Each number is 128 + 32 x the weight over the matrix's rms, rounded and kept within 0 to 255. Layers, rows and columns count from 0. Numbers have three digits each.

# layer 4 MLP up, 1024x384, rms 0.0465, rows 909-1023, columns 48-95
117177088153154098170132122124156147070164152109149146115090113042099097068093173126158104148142127109111090120162106102184104081170072147142115
096131118206198109167128094110154156140122127139131211121152150114162122151110120148150110186043157160161119076156112103113088082139135137182135
061146043138133199092122096143147089121127122123136121147124092133149151109102143115068173104089152132111103159183125120170115097157104106169153
125093128136119172121150095185152141121134102153145125102106187111102137085166148152162113093133145099104176114187091122053133123157150152176056
179159107119118123172121099106086141151128175135171115143108116074168095087141076113119139131134060131180143058047102166112162128048115111136100
134154128108118109080160118132125155169136113152129129151139138131079121108132133140110101178126169136082163089165101141219083139095176168087171
129185190056139144147110152167065173123156082106127160176144141124110145123106131136156126128148101138118070169129041135093122130147164107161158
122101080162158135076082141118171140159129099112167130086073142149121161109100105080122134191101126120056156156170080119130037135093134078117129
122160149142150156123084129079108114135119151144115129159160120118104139118141121169144103138075110135132094167096128127156149102116142134088126
119184130116103209101086143139121158108116147104125117109107099093149114201163160109114169106104149159133173084195131138130114162161127084155116
103156159175099157125117090123095125123169148156133096125118153074111158204105133182152135165135155104115154136119168160183083147148126149046153
108126180161107109163113167112142107140142131116129113113113172199179089109102137134100161124113066108129187158118151129126116108140128090132161
117088105107139146112098115109136143105114129130141143096094166108117138176143080172136155145178184112113115130115113066120093146148080173124138
162075208133127124153124182100151164154131101113197154150109111154170108124142155116170102141167133126083152131066092112123125151086167115153086
082112107164106133159123157119165071141125118135135119193099177167188127127108064136129123097123100132066116153089130152159148140151156171183146
128112159103097099180157099151077158164088121163108139198167075115106152156125139156082144142067118104122153158114132151126141154124190091110144
124094144160114142075140099190162099168135129146123160082133148119153157125155136105063145109106093148111094090111126174112099129154139133143150
138144117080067141153128176119107072133165159110138141122161191096166158118142129135131165119111148183150118164230087132087111177148172163120121
086119082168144141134101135145144132115157121040064168128091099103131159115132165134151145155101135133166118087110112214164097161134125125142232
178048135105165129150072146118107133123129111077129201133134128135067084152160123088152104110135140111155146141100124062139111181156161174100170
165169111140131193096106092076162121088123132091175154153134111120070130140127120088112122150111116161111156211112181175112180112111040127178160
172157140128145143131185108151118088112109159164145132122147124127083133163137070142107103090093145108140167174166154109116108108141155143102152
228146147143159110148095153118158133156148144154089164089123100127106140184158156107110150176181104097102126117158050198149075151136163116114152
135078078107149141119106145105133121122120142128131135109089148149126083124136147153142141159086162099124065183126111187176124094116112100122123
124125121142175148143134171118160100111171115109070192138138097151102147133104133104113168108091148169184110132164144105115083121103122097194152
197135124140175145185122139132123144184116122131203136134108099067101141094144119180176077131161115106044161145124154113123144102103134100119143
148150139136154142129140202142121175154122135141109139127127164117114138152087113143154113117158111145132143148118126203051149139111131098174112
169153106093116155116139095129078082127179198125119111154103128099135089165145154143137145160150160149138077108119093082086197162103136115089103
084139142103135088096104152185106125083155124099108125139095100154088121079114169202079107117069139078095136119108180114113161115150155046135122
096142208177184139108125103105127139119130142150110118128090100084110182148116128120135135133161104089108083131100180079111112130162087133125083
090141096092145089140110143161118137127162132119108118129182163120181179105125123149108126156098118157113086118160141154144124069092116122127105
107067117118090149108101130136079101166117110063192135120157069157135119121107058135154193121135081141102176215121108187069108126135144081158118
166163133142143153155120138064155114099159161102166114147197171070064137120091118128136119134101149178190144128168075120126130120125139110114126
105159076129205193168109108103109157150060180089158133172088137100117140145122138190146120113109155129148088137161093162133150119158081109146141
155105097178153114141072123146147062086140155113109096128101143131237134165178104117133103083137178099165119131189095125152117117103127091111097
155143159134134123114084114190162113162124170118124132125109146211135135133167123085207104085191133174116093149088189132192120156148086105152148
132117149122110160137131073108085134103184133085096115110107142165061140152155131071096096148064103183139092130145124161188122134111148119118122
234109139112145097122148077164130101103162170167182111199150129124152135141127122108164128138153117131083143147141113165082140082202136127119106
165092148130149131161111116093136117129166115164129166098110181130151119159117154141147098117189125103189115098197154126086107167129131198140127
158174098141107160146139164126115104092139095129056131165182122067173085112103205133129114043115045128152129121119072199144147079144094088122137
109210104174100098086149078128144118149164088098080106148094124083049078138087112129114107166161111145120111134126116130143142129167110169053100
126090127167113152131120083136135000137171162161116164145160123153166103151177108110151089120185124161218122093139112113179194170104129133071150
152141149083068142109099162131162110144100131131149118138167088141143148140149128129158160135194150117165102185133129092131111132087103105138148
112163099164132116132087166045154146103154096068191127066138125151124173148130119125160144118118091143147142133101105062135156186084161157158155
134147052117105126118213162141115131098143119089129118073151092121120121171138113175105177139103201074101141127173177105156206113132174141105150
105068139095082108114076087121144102174059163101106133148139112148158177113097101132122094099180175180096136157084165102139154103113115128107109
110128079180093127086155093093118079145167136140129106083129177092108086168213105138115130108148139181082085164172075113093093102109101139103136
195126136086193126153129141112099163122073085154119091154145211186122169085141107087115168133137091088095137143122153177229106087145072210198068
153121145118100153080174071152151046189177137134154134119201169171105160165211161152112175108160107133113179111196094155132116094091126155184139
149093174166157110117193117136156119121111169150095150114174079130104114108059117111231115094143189120138115163163112176125156083177118145067124
149120137123160122135130167172169122144125157200123144162127122137180107086157101138156160147126171116109127143170140142133218111153153131136137
183138174152097095154163151140155161110103111097119158177209090169099112128129143108099106114096097158126139137091110182134158163084117144141101
109128188123064126166138131141144148115190164144152130099109134114132138161146186116121110169135127167141139109158124118095159187134089099129128
117114095138158177100141135151170086143086120132160143158156122152113134126074106138045136114155147087148155197133194092110111099161168093151133
142163133142162128154144124148125131125104109129108104165114153112157141108063198154108069110095147096111127182120100120104153162098109180118124
137129096198111110104067203078103069127090131150166180064079128145071134151154129114145098157156128117062173154095129097124133164157180091095166
114166117100133125096128105171137147128123103062157124133154087143125187098149144174113145091108120132120119104095131115095153119081129132125122
106165155150140178152103143118106145131128125149081095150166093166103167109062150155132107151066135124125122123146063128120151058155076162165130
151118190164147154146159127099133120111119167142084132094139091118191159170099156140125132099143094103165133077163111103189123109133116146134127
134125170077128088112113099137090169102136106091094151139083079132137054115148147161111122148135092138126100133179150130173130114152113167140129
127015157157120134149090146107122129081108053140118151144148114126153150143156142211162114169102185099135182117119100143185117151107116158172112
113137202136145102112165108121056128140116148140108091161140136137185123078109121111146147052104119123043106218082123148133121190123126098120125
126144102085108148136135178197121092180119109140119134198165149111146161148093127104090084094078136153066123119133143235107121148073173139107130
127157139116084148146076117107121107149157118127131118112173107146134159109161118116107140149146131162069115157063138118161148127121136067143110
134070153103128112105138158100138130120071124136110176075136115050127130156048130156134123088140108175077077142147160087113108148122033061145143
144146151121126107104150114172122126138093144127166143142071157102142108083122099128155126146097104117132137134087103114100125148145131108188120
114152082133159127119095133192155136189100155054122093094091118120094163138115100116133122104094073127091144120124113156156112165082089150121179
130155172136149137143161128050110127142045110248149105172162139110125106142094121124121082079125131106040100130158142070108143082145073119126066
155180159115104182114132135114118129157068108136103072107076131139129075150179168110115150122132088135128191162092078172128151158162132132133092
093168168099148098123071155120116134160164089106149142088135130131142096148140127118116123155116093115155170160165118107137149152169127089127119
136123092106121116123156156153124132120136158115128162085085183187086098111134067182136136191115161116101123060154121139084203116173147147089108
142069162108135138147143131135152144158119180155095116095065104108141136122155177121109128149143125166139119096171077131119115113180188067089083
107140060080103124119178183146184172170101137124151095084097119158127152132123113170173190093097130183084157118090135082135096076147145084149145
155082177132091132146160133161155149111136105146135169098121123163146124140140113110134152105117150105157132113121095123160060121126176112141121
097088189141065158115154127123122105099143135129135112127111179123147162112109163099132111115134158130154148094148115170175154116123141070154151
130132122133112168158172030070140110129149041111135140116138186166126103181120065114138047128157169193160153040108068126181141076114093113129116
092108152130117125134167105198186189139124179121144078073157113113164087142093093121124175100104121114136146145138132134118135157149081139133144
114132093106119127141100120120119106173099166108103121129159149174108148137163124163119087191143104158100115148112159132126139160156135113117133
110144120183159146177128141138133096104134150170075140128146133166127108136109025130121090163145181049061136117128084111159158156164145075138145
112117119119138169120047148181184093136161148162142063119079111184099114124153121116117201139157135093160144201158074165153089099133070082159147
103095135108106116124078136110092151147110129115098144140098147182122099178086067167130177156160167113125120112100122136143208175144160116121130
104087073096175133115092145154151098093133099105110151098147062125139151106112178061085128079119129096175091135143139051122052180119053170105158
207134179143113126149168160138133138139111167131151136133114112108145121114168140107181097108122158109166106125126079085088121175128165133060099
115144126111083159121147126169101130118122156137124183136115154066161134121121106085099240153144133146108184195140172140144117126123128094100134
076135138136095208124071094158121072136121127072108109106087155088106136132126111099111078105114122084155135133116153116092108178154104126165160
133093166155094187110115101111151106177153151135136098140162166160130136139137166147082112133121111193119116121116072193103171153114096100139102
124122144122167108175147116134042111186123142083172094136161124097130134115141136108123152108114127102159125163170124155138219141104112144190151
172111154036131145153097113122096116190173139124160111133115171123107088190153116178122092150105127140133143114111071192134167057091052164129159
123127118121151129102145106089143105089123113038183135161179156134173089132120137075115172140132184200157130163107123121115105120139106183101134
106097097079114142067116109146075082069183124116170137088153149175159153122202119139171166149145109151123098069197169118121148144131120154112178
075135103085114143103167146124123153129133128140120127122120165127183099192184192101110138105169109055145079140084083148140149063157081144091097
123108113130157181110084109173082168134106079123114128153153116120124129101162166092089104107149164141083145120155177103152090133157125143071148
088138096115139134180145135156145121123142176109148159093148093111137118144110147182187131174118166125198148147184158123105148119167106189187140
180125181110134140091152090117197150133078127132185161119139139181144148094071119155105152143147099143130113130120155122105113177159134098118135
112096142135155087142126181074115138097152138154101146138134145161151111074153164103145100163155099104097140127140077201087108207164188108139103
122151158133146108100164061133130121147136119125133107105163157093190170085142164128099132125147096139134132123150120125130101091139079136158134
076110079179142155068119171112191134167156140158149105077140113145142105104057095135152113216144108105163045152178141133095095120062117072122143
133128106090140086103082137107131120120076115125170162184111141117099128120068131124150100137172136155160132114123142147074124137151209142150145
092120128127139101143075094134143131112136185139136135116146070109107098100112111098121144101060128123097163127114152169108046086082135169101108
191123146159109126136125121144118138050109159088154084171146103156128082111124147135094128141174198092110148161134133110135128125126114150118144
112074159056127143110086051152134070127120095130148107053085141141162143161132106080142127118107155136136113149138118186182082114168076132062158
060114062066118120116153205169123161177099152111113109107102098139125108080120045174174099161146116164160118071086108159150224100111132085141144
178148057097134086085178093156149145135062107165142099069159051077115106197114126136110178133058088085172127166160099083117094068188146175160122
229059176142106128148131181155111138137111157112180114227103175155143159090064083114161152200117092165069057172118158148082161142150108183152121
081153157122143106115126096184190135096086198152151129074200170141076105121057102107165148135144112059122145131094095109132123127137171136137143
127110110113202125195139116143134166095132086120174159113167112127148144166121107154170119085154136088186158195100155121127142102146121143122069
129075137130137140146159136105145130097117186151187136153106156115100093102062132070181174175208147087131129182109129120145106186113176195147142
124085169141133085105168111165087102129105064132147131160187124160148116096082096160119153068130130112138093112193133132099115117116159059143153
112050224121166124120144167111160151123106117132109108163134156134159116135127151050170086082102081159076092150134118095147112169104115098103103
185083180103076186187154144132098113111141110143148164142163184155148105064137166109157130147200106118098127120084111163168160058114136118116113
116108116083105109166181123083125168086141138108110181134137127186102106139103123177155157119143132165163111104109128092118111180078124131146143
182151151125091137135155086140136181150132131146155116115156077131142182145122166192149134137129096168134180150117203091125152112115053105141083
067096115140209137102121127126147163130135127170148196154101099176127091089049142135117137152129141108059062169138108178115113082151122088106158
145119093127069195103051084189184147174149081193104089118118091079156113143159171087152112141147149104130198106121131153103166118104152078105080
152196118122062100131127109124105189170109109082154103084117152118106143182112147112099103125169080158079180070145149138172113182133171147066115